Weights of a small GPT-style language model, trained from scratch on English Wikipedia: ALiBi, 127M tokens.
Each number is 128 + 24 x the weight over the matrix's rms, rounded and kept within 0 to 255. Layers, rows and columns count from 0. Numbers have three digits each.

# layer 2 attention query, 128x160, rms 0.137, rows 17-104, columns 0-159
130139128111134135143103124151151121127143148128136123127124126128119131113123135115136143111141154131123146133121156094129128136117143107130113112160143132142116131135134140137143085120102152128118129144140158114129125113167086135134109125134109152148149123117135114135143113093135106104116133143161106130097146113140143118081145168112123109146131108140102135151119139110127128116130121122142128082132137117114138177145138135112123135139141124116083106116132124140135135143152132
139115146122134137136165120134130114135114109119103135149112154144137139094117152151141154128147164139120125093104149138139112106130140148173108125155133096145133138120187103116132127131149117100143149133135101142144149117151088145135156137098115107129136108141132121113139134114131100088108136093144127132128131133103103111128112144124131117120136141116135119107135143098167139131122146115128153111147117135147145113107118121144161164128118113103149115124132133121151125142123136
122144127120133110117103151127135144107126103117138098139158109118118140153133142123149089122126115120119137146127119132143104124115139155147122122102125130124116124103105120131118141119124111136121121122142148127123112104139133133125131124130114115125140111144124131133118127139118148117145116128122143118106151121114133130078140148135120104120106135130120138134153132152129128123122136114134116155125107156120128140141119115128144124161113145132110125145146095130137113124125129
141115115131160140131115155134115104132113105135129142143132126140110111124105105116103135120112105121142125156134121104106144142133136140125156121151099135142120128155128168133147131103148113138111109129150140138099120154109141138118136125147123087120105134111147112138126140157139133146127134132109126129111149107165116134170131128106131139112130130156142093123120148112107134132116111125108124133130115112111124133149167100112118135127108116145129098123113118162137131096155123
107131127116120134140124113113115126125119123162120124119117109122131126141107122123124103131135118100166151128110120121142115156136158150119123132132153100139142127135093145114125122138123121130126096101112131124160166130118097126115127119165124118127117124163126131151143147116108103131132150131125124147132130128120125132123135109122162119145124114113138120156136124125128152137124124127136136124116140147106115132144132106117145135096143106139153112120150125141136130149127114
136138155103116126134146126123176150136114112129130127131133157087130116142138122119106141134130148153113111132100132108140106111139124161160142125115142138137135120110129174140131132130130132096121140140125136109131118119112130114131117123125135125130138124112146120121107118108097161140156107130148129136135138139121123107132138172135112126113118145114117160139122144143130173091104127109169137123111114149161148141118148152112130114141113136116141113098111126118077129150134148
102145111136146142147111148120135126138135145167112130135134101153122129118149124123141114150100132155099142141128115117149122138143121122119141129093136146127143120125136102134132132106133105136129176124136114091145132118137110142129113151120120109128091101149097160144141115141150156138125123138112106151167146130137147130123122118113126150124109110143162137118123129115151126103120101120116123089146137122122132121130107138146124119097130136099131171121124162111138125111139107
139110144101151130114083110132124111121111141112119143146174140128123126137131137088146133113139141102129115131121120141134167158105123148119124129149135136137113119118132145152102102145133119158136135124141136122134136148094157149105171126155118130108108154140117148117135135118157134123146145147129155131108106127135137110144094112105152107143131147151138118099107093140136120110115119118104134116130151121134124118158135130117124140100126125134134122109114124149143124111114103
115106099134153167147128168101162132121142120121153120139110126132169102127129156131131137129142160146154132122127124121145132107134141109118149144120114133145140095116106098177136115176130123110113128145125169142154138117161114120134126138132153126148137142110119120137130124160120129124133093145130132135117117088119117144118117128137148144141112125107150118139116140161131130177140134120147126104158112142113165122102125141102151144150153137109101130160129129107131139150123108
142134132142124149115115130155140122128128143116116122148138123130141137103102131129128144098117151152116145147114122109107120111119114145149101140120134162128161129113121149130119127088146160106144124085144106114146156121102118128149087129124105142152126138110111126121107143121121121123120131125117114136123138148125121139133128142086138115132127126122121118128130119137130146123131122168126159125134132137129129146142130165104141124109109144135123133140111145118136126155137133
113114115122145114133127136114088137089143137116103111103095105164149119106113087126115141121144127120137112121143145127109127132127141152092126107131148156138142142121143145122131151116108131147114096110154150151126126134080132141141136141145110131110103128136134116133097110108141123115117146121122129119108140144141137103123153097106162099093145102114149144127137113133098095112126109135127158141125139128136130110142144132154153134147165120166129121120115115137152141129119122
116125150119145103141133142139148166115135129165124137146111121115148166142148118138116122128164142139137121109142135127112138116085128131140144112102137138108117137145137142119143117109114096120093123120111132145133125109113145133098109148143134115126154136112127110119103126125111135112123121132126142140100122127125149106142122124133130095115111124118126106100117132111122151138125125120144151140123126094110157122107104132113147135147134102168120143126151122128114129109139112
101138131132128121122137149134127121141126164157139120113130126135094125105144164106099151149111130136118137117111159124121115147178112129119147123088139121134155149106097149121101144136127132131127115121160108140128146134114161112152104131124125097149125129100140121122145157104110130133096100115103113139147141153130124094132142119137125121124139128140130162110134134155118146125135122128115150146108151122115135110115121119095128119113133129169150129111125140136136152119137130
148114101149152110108122147114115117132123085142109112146131121131129141140134113112121148117096144088124137130127120117107111150119140107125158153131155118149118135141112150128123128132136130114103137148113138145130121141155138127130153144138127142142129107136139108150108143115157114132161131133169152152123094152143138146108137121129120110126138112149137119123132084125107142140134147146119114161150124143174128134148127122123109118110126139148122097140134099150146138093105129
154122121129105143126117117136149144148115091149126121124134144140138125131115142152135158147128131137137147138154129114120146096116143130111126153127113132105119115128098132130132122131135141124149138123121129129125120125122128144116127136130130099142140121140101098126134142147121134136112128121136120103141133174112140110117116141099155118123134128131120126134154112123130153144139138130138146094129133133141105141136129116123155163140122108140111142116138111127127125116122125
156147112116123149147133137143143128146124126108138126106153133113065138099086101121120118108161149124114136127114135131134116141109138127125126139135129089126122111124128154134137113090136148121121151123130157134108134145156140134127135128120114111102148117137125131119126144118135114130146126144118133114142107114120124128089107108138101122126144134140142134140101153118138134144139129127102126115140117098159150153135128141127133102105119141154121149126125125125151131130158117
124105113137133129145136122139107136126113134108139129138145113089111140099148141119157121118121135154114144139128126121148135115111124126116132126134113148124107128135130095119112149155155143124103113125139133115147131122149143133107135140097152141131149121127117125111125134135154121164099148141156137138125106122127136123118146135128102114148124126132125141117120102123157130151124122128139142120152129141104124123147167147121124135107146122135132152124120132147123146117119132
102120148161145105128126153144131120134145130114154118098125105125114131134145104129103139125120127138119100138162129123130130115114126149115106162134119115125109123131146117121135151108109134128126125152141127112120141134125131139118125121127156118129147147138104133123142136113130159152130139115132140118130117137145120122173136139130141120123110112120129106137140128139145106129152139155127113124092148125159153126136190123150144109122125128118144114145142118144183132111120118
112118136145149122119141108111120121091118135124137134102133135109106156141130120103130132110132156127145136118105140136145178134137136128130129120147134117145110118167150136143174112137103112131087139115127141126110110128102111124119083129134136136148152112124137121113150142107111116106135097152140108125109115117119129130090124115115122143121109127091115138125115134131129168114114141119150107111123131131096128137127119109152144126182139147134126118143094147158111138143115129
101108140111149069138117141152113102126159122120133149111107158105134154139104107137134135104128127115148159141140127132103143130099135150132107121161124146130138119114115118162136130148137157148083125140111137106141127152121136149130124125140134148113118150162113101139121142099123151148141151120106116127121128087157106131105100113117117147121150097138143132124118110098106133153134105134102164149168122110113114133151112125121134164140152122154101144112155101157118123131170118
098149121136122127114134146098160141120142148120147117097120158112143132126144120142137144144141108109106139150123135117135119123113115145109114129107121127148130131128110104135166145124132080136158153126137127131129141110133130104134124101116122140155167105114122132135127117138155139117125107123119116127119103150120159099142140128131123143126145131109166150112155124151126135113129126133132114123126141139128142131133090130130110151118168132153129125118127127120134111147089132
126139119145091136131146104148145147144134164131134127116145149149118150155145119144130149104119119127105124137156137144123146133112135147148109129120135137118116107077136120121118092108127153095111141121087131115125115137142109126117132157117138124113120135125149116107145133135138100116108141131126139128150124147127102146132136135123120111138135101099135125137135143139142130120116123145106122149160117111114153106143156128157116114120141085126093125134120105149149108125144112
133144124128127127158160108133128143126117113123112155105120116118118145117130129150128148150137120137136106108100127129121125147149139126139116144116115104147094124131127101128137127151134142127101117130125132149136096133176134118098119124141116129159159141160136142127124134116142138118134126116123098131145109118097134139100143118119108144134120135137127098137142144127120123144125155133118133140150140130122128134115100127141124117138139144161124140088142133111143139140127136
097118135121093112085151153137135137115136109119133128117122123130120138112109141097143110112138131110140143110123111124117143110114109114120141145112145126108167137114121116117141111141118135178135104134128109114124093096152157135122130114141135118128116146105127133129143098104089106120119110136127121133103156098132153139132125143125106136154115096137132120164123139139170146148101090131131131142144124122111141124126129153160108111149112129148106103124146117139129145120099142
141127116126128135143129121132150136160121118132125143112123131082118126103091125139103112127143131132097118106120136115099089142135128129115121110113119134135135126120109141140101110121116112134136136132111131125147148127158119114127128137122135107110116139123124118129121155126130094113151125116135112105125102121132129131105131140096128111119122098139114146124116135116155126146115156153126132138120120142124118141135138115131147129122106146132140148121114120096116112125104117
127145112103130110140117104130119114158140126122129126129128141101128137135116144139112133155145145118117123111129124103147153119122139164116142117124118157126079114123128120141111136163115118137118107119143137138131119132120142128138123117144110117124138120182102141100108130122115136099142155128117172102109107141129143126131108108090111131116146124116121133109140107106140141118148099111109119117093164130112121118158121131135126146122121151135099122110124145117183144126115110
126147137130146166108125145107149101103116126121123140125136143134146127134126140129132115124153124118116125142113127137125147132123133097091141145109124116133130110122086138128135148125137135106133141150119157149106101136147128124110105140139149126165120149128132131123136143150125129129130117132129149161139106120111130118123133132122125141122130127130140135127093128118153130105120117137134111121143122132113129119131153149139105097136138144120136123113120125149131122104146142
119123097137150127136125137101117095133112135116118117122104142109121141158136117090132138139105120110131141126140151140147132120160124132120148135124119109151138118126130116122119128126119126115141124108118136147135124113112131171141106127154121125130128132128141149128132114145095121104141128110135134138155124103142160114130107133149160116127115115119119100148129133144123114111123120119130142118135118129114140119096110143116135121109116148145096118150104108117148100137124138
141117101139122111124122122166138124129160158106126104131130105115154133114149141128139133101116147149122107140167103130145113100161122128135154124146116101124137170116166155102129124131157121148113139130136114149123107107109124118094158130124106164152139122105135124093142146144147148121130136152164115129130137150113129134121120107107121148111134117143155141110156106160093133098127134148150113156133148157132117121101135144139127111118111113118152160143171112114152122131148134
144130124126152142134136141121098110121091125136141134140104121114130125147147137129109153149151162125098115145148127147121116140102121132116129137142094111131107169135135093154139123134160145130097131117136143138123130143093123128152164101149127105099140123148126129127112113128147147155102185138119149123127106128129157143130104099141121150120126126153141136146135099132147116124120111127130130127131109149145122126118148130121118115093115141146129132154138143117126102157177146
122121128133142112144139120135170109129141133117146124132131114120126145134113130141117125147121141113135158142139151125134127163139126121141150137127117130155105141132136111153126122135114127136115116153095130124104157126134133153149159127118148143130103119135145093142135143148110189099116124138117138135128121142103123131117136132113149117150126158136139121139153123138116128132110145129129126100107110124127133121117114149133122142116113131147099127134151117113101112138145114
162127133122131143138124134141115116127158104138116107109111133110135132117153137155105124120135114091117111127127136134141144112134141138122128126139164121114121107123139097148139126131132103148156134104098115155144115086151127143138116116124141128132125163134123138115120123112143142150127124129168108128136141114138106108154130123146114134127118124124161129146113134143113143145150140148135138104157139130135114135114137140112104123113119127149097154130147093123132139136129138
132152125134152137116113134154150136130162108143112123156137126154144141146130120121151148098139145154122119119123159149127124122135125129105146122138109114134136111163138141136125094129147132115129158084130145146123132120120150113110113116102133129170116159126123132139109123106144139149117135143093129127124143109113116140130109167140134125122150116147133128119106142109134153138147133114118123141153125142132109101145130137126137116137106118156119135145122127146144134122136136
146097131159122136148151134163117144166138102139126131130126108123132117120129118147130118109148122098073111120097134148121106123100113129132139143130125130120111109145122134120127119112143095151129134128146152134105145115129112131106125149127091128131141131143134108115110132126110142114136139123113141104128116126114132101137125157141133126131114137164145097141142099116127151137111112128123158149151153147100167128115110139132155110106131134113089113128141145130120131113109137
121122140149097138127117129146128141113133128156119124132112127153092131134119147134129156102135148161143110118124133141105129142104132118117124116137144110130138132111134155122138116125115121119121117090115123113120128141135147136134117134127137154145103106119146117151133126152133110136126086128137155110115126132119154128098122113137095152115115117092114133122107155130146139126119130114133109133103108124121141132116127129115114103110148136124141120111120146140131111129126114
131123111140121130119114123116142117125131121109153135125149159132148123117124157119137132114141144130115111132124135140103093124137122126131108115080122123111126124142110127133129116120131138153108128130127149130126127122135128127115125149155147143102160120125107155140145117114158118103133120126144092129118141132124123102106135122124126117130153136090133109135139114113126136139140118147151115128118161133114106098143140099140160134144133112118148138119156132149139102101133129
099127123132129138135126116128127155144119135144156140118108117114143133130141136163125150122117103135120123128121122126121147138134115118113156127151108119140129131128107124122120131137138141103118140120122148153155137140144144146158134136133121118146114149112117129131113148147160129143145129134108142124131138139111110146140142138132136105144128148120116117123120113125103146130115140143150161127092087126135124141126145143112120120101131102126148149113130123126131131130131105
140151117126143153151157140151096097105146122146102113138130151119108116137122135110119118111126122142133128120100117135133103130081135157122119125158139145131147138140124099135157111109113132109141094118131137140161131121148120118128126156115126119131130152163099131144143129127169094140172088132106143142131129158130109147122134138158159104111122126136125112135107135121118120126133167130124135106115162119119109122124087116127136140127115094127109101106107122113145147156117123
136101131146130112116125106133114131121124142128132133113119127121143142096116117098126161132140110120153139112151115126149104142095112108137160152137171113145129154110147135106129142111164134134099148129150105114128163135136113126139108136131120146126129136149149125134118100138124116147106113129135152141130130132126142131108121103106121140144156098134157129117147118145138111131108142135144097114123121150114125129155126147142116141147122130129117112118095133150122104155128117
124111131135127103130124109133160105117103180130114128145126160130114111107121134104131150119139135114127140101118107101143114153122128103110131113123153133138111123115120123137128122124138126152121114116154128150136137157120131100117133125116124120118130121157109129152097104136134120128136141126116121121130140121118147132097164135149127106114121123109114133153106129144133128130121106139116109126129141144108118146128110121112162136158127111157108108129142138106121126128127128
133133117103130112180120106124139126150135135119142138140125126117123163128106139137158107146170156104165124129091145113110129166133107119143131141129124127131151148121120123143121108137121137119168117133149153131106103157122130105123137147121145169117110127098103124134143145098131149125130137113134120133140117139122133136111109122150122116112103119115126133138131135110104137138125130120129137105092148123146151107111106163115101156149135130164130131081160120106140099124128156
144136137108124127119117127114131118125120124130110130130123143158124140128128149124124131109167133104153112160148104140155124126127137141084106114119140110125115115144145103113131129129142122149113128118109081141093131112131126132140127076134136139119136156157122133144129134128104108139143122113127122133112114125110125120123104118124133149067111112146140122123147131125150138128139153143129120110161107120133131110128122151119149142140143131143139137129092124152146124130127116
101141116120121105118121132087121115108110125141129111139100104171120123101097132119123122121123142138115137112126147113111135159142122130129148115106142123145125109146125137104106150139125136133138139143119120151122123133119143135117104143117129143131122099104125117136142116131117111155118121142107110154141131103173119116132110126144131121151105126100117120117129157124146147110158103121095139162107131125134155123119113147112135113118172104130148133123113139115119105138135114
130126139149134106139129108118121115124099134132129146115146131142143150136127147113132105147118132118124110123123104151120134151129140134123120141106155133143141124129144093138142150137103128108085113141116101118111124104144131123119113119120143138145134136132118126127133120105125138118130171148131122140114148171142129133153106143129112116117079143112119135136102154133130147130141129095108131119156102118089141158146140133134131132136120099131147113139139142133144142114108109
135120133127124163118148132161147147145133181125144131133136122118133105093123113133123122119132134121119132087110132126115126131138122142149124143117153094140139112114142171145126140118111118119152124112136145160115134122127131093138097108128106132133138110152135115135159134141141132124125086120135152097121122127127135129128104123126141089110135096114117135122131120126135157136150138122134140153097116117130135125137116159092097093121123121121099123095147109120137127144152130
135150152139111141154150133112119140146120138136150103106148127131141124156130139118106105123113116128141113114137111124135133101113109157109119113121108136094122115135114156184116124076146132143154107108124124115155119145098142106129132125130118100117143127149105143125131131155156109172124144130127124135123147140137133140163106097091108121132117121146124135089119099117112143126100119143105122164143157131118155127147134122115114148143127127123108131144131123118142129109117108
143124113169102129129105104144164132130133151123135121112128125139141123165157089130140154140107175140156144116128131128126122084137129117129116120077105140122139137130123097133156155116154107157110128130126131123094132102154144132097132155119133149126120127127124112120144127121088110107140114098155118108118127149117152097150120139142115112117133130120150111133121132124137139108114131123162112113148164149099147109119105146107125144182134132136130155142109103114107109148135153
146145113148135109150054184157156144099130153092131068108123166130090105134169151139092084119101134149068144094103123161133120115172152123147071133131140141164167089126131108140128105103150114231117147101152150155095084168102114143128130120107112161162083140152059147136125145112213122155102163119086144155060132125109131118137101129084067109093151182122116045155097139119105162111113148141138126136156118156135109124065160108100167087128073145130163102097146113096090137070139138
133145149111110121162165109123128100152082188114129079145129136124094223094088146134130197111126110120106180110143187134103076173161141147098143141116118093178108167103127113147127095099078175102164161073133101171178140142127028096106086106118114163200111127091130102119131115124167122139159142179090152166119150125064059150082182171104081190161105133130092144121135152099144078130136189161117137105090118142149161126111144179152161131135124134114099096099141119175123137156112120
136113100131144150111131079143116086122101112146102130104105134136139089117115097138168095136109104105165127089113135090120149126107151089117126162107147149131174117154088125075156084139118166077161096119114123151145139117108043097155093150136141058143166099139162162178109149113095099142121132149091124130088133103098080109083088162111150146107200115117128109142140055144146161168113086125126156177133095103124115151112143116134131153168140116110084097095153153132144113105193124
136152138152168142184121151137117124134154089095080146158084130076146105093134162088130102136200109118158159140130112137124098125150130110123140113154108142161087124093111153081085129126102075100066106121065142113117121125160219135099132097142162126134106076099125108104150189169118135091144128140139156133095098126141133084141163085123169141147178125133126135111144161158137120133194110086103152102119141184147127147072117128093076111088163088138151105153175093132164155119109106
091139097134145144166104133155128171143109118123120082148186069107110110164127121171124148109155118162176123118156155128127084192187162141089082176132141093135122144096137084129141129134135098153140138111155126151157135143066081117147126114153115109119149114120094146133115200075085128140091137096111098124120106160161130134152116101137118119153095118131176127139119113114120205091081070176122041114112108094102138149080143119140104104102114127097134088187144151090132099104104193
181119117100148119154103200112129103177139122091094163195094122117115122123109136108126162141161154175167095114145138140138138150130113133121129159102129194130118140147139104142141084130121137128098110099162067136114090087114167116078112119132170131086135155089114133123108109136168130123153164124165130178155151151145158103158145112105105119166121124147149127160127119074135125118118097132066121151231168151060133113151123126124123124083174119074074106107101192133140186099117133
099092159135146110106148164137152127165112163079125076149066114123107127082136192168111098146135103115109144167146195121159162080154100105125123088123085118178149110137183157086119117121170087162120094083113120091173118137138127132169076165157145154158129097093114133153159103072128127150150101165125132081137136168183110190111132125098149175095130131134167155112145146164135166215079137080116138141114130207108133088132071104123081167118077123122201156124140114086118072079164142
090174100118093084164126112096122142152123111143156191154099116176139102079122104124144141164177127039050095132175120102134158103072095132094131128108141130133111097133118113118162150135072124165118123082129167116121127159139187125165140120117135109158143138141104155106101151089128098084143160179098156152145110140166148121173138105139098143105101147144155125125143126109079163098121182090136122106178163144094138123126168117095093132125096120128126119103169099108126113087112165
103137151150166144143101165128117120184128115181147116098125135130056133146067135162151116155137169116120145131101176094112101131122100071143130122121075152056099133146186155104115144139127107140133142143184100194146103101122141131197105143131120134122166139149130164127131171115102130113111094128055103135120060065127110081164130122069109103162107072083086110146130120115119128166175126146143125186158177148124136095170126150158120120128167129153145161120092160143139133101136170
119149150133118166094133090061117098121165136132160159155107145180131094137119162133151136113111136056117158195103113114197134166148172141126126129126115138157097117149110167115134146091157138182099152160123211201124175095142132151132153126123088128180122157057143079168137072108152148067101125112155135088151118074100151136158105114135113159098086114101141136134158118094142186105134130121133135155182158097097079139144102138109105137161122108130110111105139102118119129089144166
139153141170122168160181128103119165106129102130123148130113109139134128146132193100135094106095118083150112102103104123079151112155083105069127112064121079094180080135145147154147146079169134135102160118137142154170135094126137121089146119173125117074083113178076140181139124120090156126142147093159118056140150182117142088125128113115115112116114153166101133066198096135058097149093133151183074131168156164128143103090120111129128159120152139144117121171128186135080125113135144
107103141112122142087160100128061144114164140164122138143166069119089148110107120176096076137094148122092126133071121147153121124164172102112091050108172131136168159136137148158145047123150104072150139118094153139186151129132151119124115146091166132156102167148126128145125113113119140109137106112091147116100112149153141101147185113138105084118163117098121085135138089095157084131134127121108164146127113105144153088093204123147118126182106136063186091114127102152185110105172135
103118098109081125145118120157084139073142088158155111131159155170152126093120149182120119135076092105152127138181154150146110120143168112135106110142120116126081108099122108133131081173151150105199040086115087202169133063173169091129081192142167147165144097146084114109163173142121155139140161116128172140097104098125129147145127135126147135146083117128127189149141104108111133086158108141104112186086119090128104110135119104093163096106122131159212127131132089152087136172104132
147145105180138125098187161086117166068137103148130149145130149099151122089110085100139147080090143126106165095154072091095118130107074137169149177192099158104147126149181101123098174107101099123135133125155101076146124096134143094137152134126101094112112191166149136063130098178133116093121167181099128108167127123101123151136160141159122130129132137099105104141161135171159134110179126169158127190103130129118124118120097107123129136145102106186133147126192169148139162129186115
143083163168129107148104115099107099052131163117147132144125195129097174060083144098170142183114139142102095157176123155106089141111130115168144163069166080140123111140140120156106139098162090117132179143158150133158140046153138105155098140104107174108127138138122051110187109130141144125134184188093135159163103166084095118123131149146075112151071126094143072119156168146100143110120091116133119113144081103121066114139151131161145152125129134119141101144196160118155127165137138
066129128118086153124086144173131102144100138053101129140103156111090074102143128128147134121106166103123139090182107120134099144093110115122077149130094141115116169095099149082157165131111084158130131099147113111120152123083141148040145153145140143139101163111128133145159092100182145125129171128178135195133161154139146107190135159081124166183133122119185114126163096107134149133099159134191168155114165124142159074106114142120094123115149071126159135109158098181102113165134101
097156118165111056087116185107132100144082145057120115143146100097195147092102077123106114164153131092087124132136097133094093127108084107068119109103088128121140096127143130133154137125139109134175119147085163126136128130139176095089172159193156145092150119161094159122142146134092142119116165134138193156145126162116139091219057138168125138147143141177081078077150138143191081095086096133189117147124123187107131088065134153115171172202098126107089143117148111145133127137135137
093091141128124101139087057136113062142127176142105130138103127097151063103160117154114090087114081154096168119074151195073186156151114120114138151127137122109107097098162155161093116146097154158110141135144129105141142103116176132125130156165163100154123142156121128124139126079151052118157168106087162091168129099086153100151081098170083188066143167150174069112114081138122163141148118127132135132157132131131138181144101112147141095161170167145136124144110090147121090160077093
073115135146141074123102111195129117125106141118130100108157126088124142127131173110152105116162103110104115195134166077129141170119156137131164189117117195129145145195165133192061089113157097103126164084104141141096116106119199173071145103081106133127095161110110131115161185136112158101132150122076127133136044125116099068133098170143137143074131177120086140132173120150155110087093107143185102078127137135122144080092098154181143157099134096114120082112109111115149167104088103
134136093118151107083167116129131132131069176102140180095143097167090148158158154139121133090108114109114123104157162066125123111079131103182120116119154135167161132165121102036198161159126142123099121135115128176074157130138078181133083128099152136169104156101143155149075156148108146127096136125138160130158155151057128152134102153126091188089110141095208162143136109077148078126086182147111172118064115104106144147122090104123177175149089131175128148157149192141172082160130152
155140152157128094153128092109149082171077167112146111133146145126146136077127116197165136142142143139135110188055169122123167120141109137141096113127133122112155162111090091148132096104136080096165102108121117120089153071139135129102092118117126119110108149132100167136104128121143156131059106133162166153152152177145113163080135155109161122187137181138119139194116121183093165161119094160077122193072154140126140145089135116158167119106114110146119078131187130109118167132130160
066143146121090133108166126200133109158074123109167081203092147177063183140162141177124161159160185104136123134101097135091090085097117140099121114154131100140109126163081123141147092178086147076059171103094126097151139100112127072163136104091107126177088125140141151185030114136149132065141098122103107125115173151181148165112090146124083125120128100119119206158090114150188058106135128138115144154157119171224174095108133101129129124168145162162158163122073130119152143150120160
161095156132131161117153143166108183156135138132116169123095156094133165105143130074095078089139139112138082136131120172126140153152137147137169140113133136118103124133140097133192159100147124151115077127071161132100095141165156170094123160179154082117162080139094079095102127152146139159098133068131153163121136163091124122110129086137177157077120110122171088110127120191147151110065083139134115142137121120099132164100141122134127123103131124109109143099163122186152147179147114
074198112129111134115133137163188114148112202162114157092079118177143103190135151094097166142115108145092143173104097157125076124147100132127085149128207152115149099122080146168146099117142146089146144164185161093119106190091093147190057100129137108150104152090126109112087108147128129088161145092147145105169111080105169094125156169115153111095138136114130163135172112143125147084126166149093130117099098110119120140105175116142096105113152103141116128126176184089112126135078151
134149075141122159130155105099140088101110085079135119133144148128188177151121140114143135192118141134109091125069089126180147150101110142160135174111092095088134134119157163157119063119102104123148120180099139140133068147118162103108091089113037142175129167168127137038078107116128088157119137120118160115142153171124149135091122122074134101170167157165162071180102105139156078122142202057140099161100137144137120113161119110178076076120140118184151149109144125082128130114152140
128123195144139054128102131084137131115114161110113112166123109102157105128153121132104102118112158089166135135117083135121133121052160117122112140108106091111147157124131130133109137094117145152086139101141085123140147128148130134101146086147124189076150102173072087138140153144115125161146089095083108155140168061174111124142132092111127151144132175106096170132136150101067180177174135115121144204119130158151131129095078125105138108095101155142111143107086080163087135091165114
115155160068181108109102129105178131083104102150143184077099139080120127137157158094084112105126108137133118078108132144176166116108100109109128134147147131119136152155102154146144124130068147150151168184113126188088141163158102104161144109134122161154123135080085098117117146118093073137163148173151151153121145173172092146122103173093215120140183137140114122145161121062136160146117179118124197170150119067149190170112079140151120142137129057091150111106101123125117130138123182
170186121122046123140162110125099152140127147135112124134130117086168093093102102186123099042145130105128195128150121135127141152094146108158121134098139105139138153151098087173117093096081155111135112147123071149169138157130169127116110127130156174153138198136119154082143127103084111155177134127065170112127162142128136121107175180113139138113137125172178173093075155124096082084125137139162143142139131095118147136106122125072099078108102161096146132160098159138122136116128151
161136111157129117130098134136154086111157185103067109154126122081127138122162222155168162109091079121136170134094186088121167105153130122150136169150121118123107132126197116109083161139047172149111108118109152114077145117181101097135153117108133152179117131100158125131076147158101159117141172119136121102117114152144079088034183178125120095089145105162118183134094163119092067133102115125142132108171133117164170156155196110206143128098142066106122118209083186132116068097158150
151175076145121125095187137155150116156145124121174125095127089168111115134145135108146091058177101131110090119174116173120184094115130145090094132113142139135148146123099092164090068169103134077091150106113118148127089142117122097117142097124110127094134142110151098098160087166147125152125109103113104173104187133091158164097111154161129110101095140120105108087087126092129156141092095112086141128082141175080137175156072117192170127160127077140118160145139146103097163093116209
111130126083095139146074126146117141080146130103064116151132075173150146191072107077152114186135171141143132124108144145116116188102163118185096045152142093160091125141099069140136172166175092083165142158116132131091092132070135140111103085148068113186100144088094092098101155137181186133103105102123121139126161115124129107126111079080152138172098155128116208154138126119146101114156169139130102089133101148122107092151126120082151120166107188133081088142152109081096103100119163
087189177166137133119172169121099106128119116087022187104141071103142176080142125102113145182149136128130104175125126110177126150117110114101143074104147112116156098084146122169126153156133103165144132092108162135166157088106216173085092086102053098132175151106151096137146151172093157157127103110162091152142174107136141118126059132147172111121102145087160111193140108108087146130128134129144160132194168140168151129119097071143065108121118167128115126148116102176085125081171164
058168090199154115164096086122155121087116106055131143085116124135065067117144079142130133138113169109160148125124155108115170170105150134160119095157121136108085132093164094191130146086178114141129124133099127110118145112125108152110108159233129147110136116178117086116093105149118141111197159111145140192127140147056143148188113124114118039124161131139132154101125080126114139135081102086112152090142108124121129125150127086122118081178159140146086148070120199151110097137138112
125140092113082092110132142115150114144083120159179072084088140108076131143145126173088111152158147174183150082102143142089101121154107146148178109149136113110134133144114089135129166122077106152134187143112112117183120159140142206094157135193127139096107126128127107165059103102110164106104147108118119111099148127139128153133190131125103113097100158104106069122131124096142156129116064112133123150174182139186135149052150153137129116141134088165127155103131129157119129158169132
130175095119083076094099052147131102088128171170104114149167146160175162097085142148141163112131135152165082117115073136110107159084126118167186186130173138104083044088098194123121138169068126163087152134133151114131126154091142107106137123113151161153147098112084144153149143121091123152114120135091107118134129118162072158149113107161116141138103113173136204153152100078108112121132177115123129148122070181130133120147137082152180108146104120165082143152102146136115116127108093
128095120114146131117134170143111177162110089141116140083159151107158100106160067142104151108067090128101131164128136107090142107133130068102066187142168167126140125101187129125132127170111091134166055059111174162152112121086139118077142103132143099150131096174146145118145133173155148106099116117169104144160115149107138179106091149141109168179154138155098112160106167156113160141137101072093136132137109125148138098163101132106118148108114144148148178118156137128139134127158129
084157131080139094143154128155135085132131142152176080060116152115138109112141153110161074116158143087140139117153118119151186139085115171137141123099108130157148091132167118156126150185164139144134161155116129103154128097146141127137121146147157123151097148080170169135124162172145129098130139081095108157156041147157088146124116131092135113113123095120107146137153112154125171103121078143123139147089061202078128103098159162132052145044097161131089148116155125134122172144126128
095137120131122140098124175130139106175137172148104152127149137059166114125105110181123101135161135155090127117136186120132115129154145108133142167143105120123120144161101053098087131085147093106078118104184110180075133101138134149089065127122116108126164097096129102112129130100126136117126141111164061124133189100155100073094128088153130149135123159167178080155146081115093127149144097131206148159124099118159133115121118169083129119133113139151141151127134113133182135127100146
103127167156189099153155144138156085100112127177135169135135159133121149119137166152101123112114146146127141120113102126117088131069134153184123156148119176072124102134082138112130133139130128192105129134128169132105137113200097136147135110154137127137122106188097081117134095118121122198136107113155142133152136130130106140126141144140135118173168157139124137111144127133129106134106162149111121121117064130155111137085165096112106097062142121045148098159154132140180104142155102
118181126173150087156184132136151131089158139158081123128121072089157147143103145171129131133069131127149081117126120124127093126146132097095161130111156130150134142144160077199095060141117131058193132141152160122118124148155072131124145139138156140110052125133136101155136135116121111148091119191153135105141107115115099142077135085144138168123124170112123120098155098115159152155166153136166137164131104127126112113120161107156099100160066110171138094048075121120034113126115162
088079068114095149122082154105117075097123093136097103120151112145142086112151164163117183163184128148132126176141102195129161132142140151119182087073137121113210156149128134096119089108139075124154163116188110102075140143168124113161143105134118118139122077110093132088140105154145136129115121153074126133137168122111165115131145101103158165170132137068178141111164094190104118152091143159144123115091140177132127176128083173120095130125123169085157065131146142122142112154143130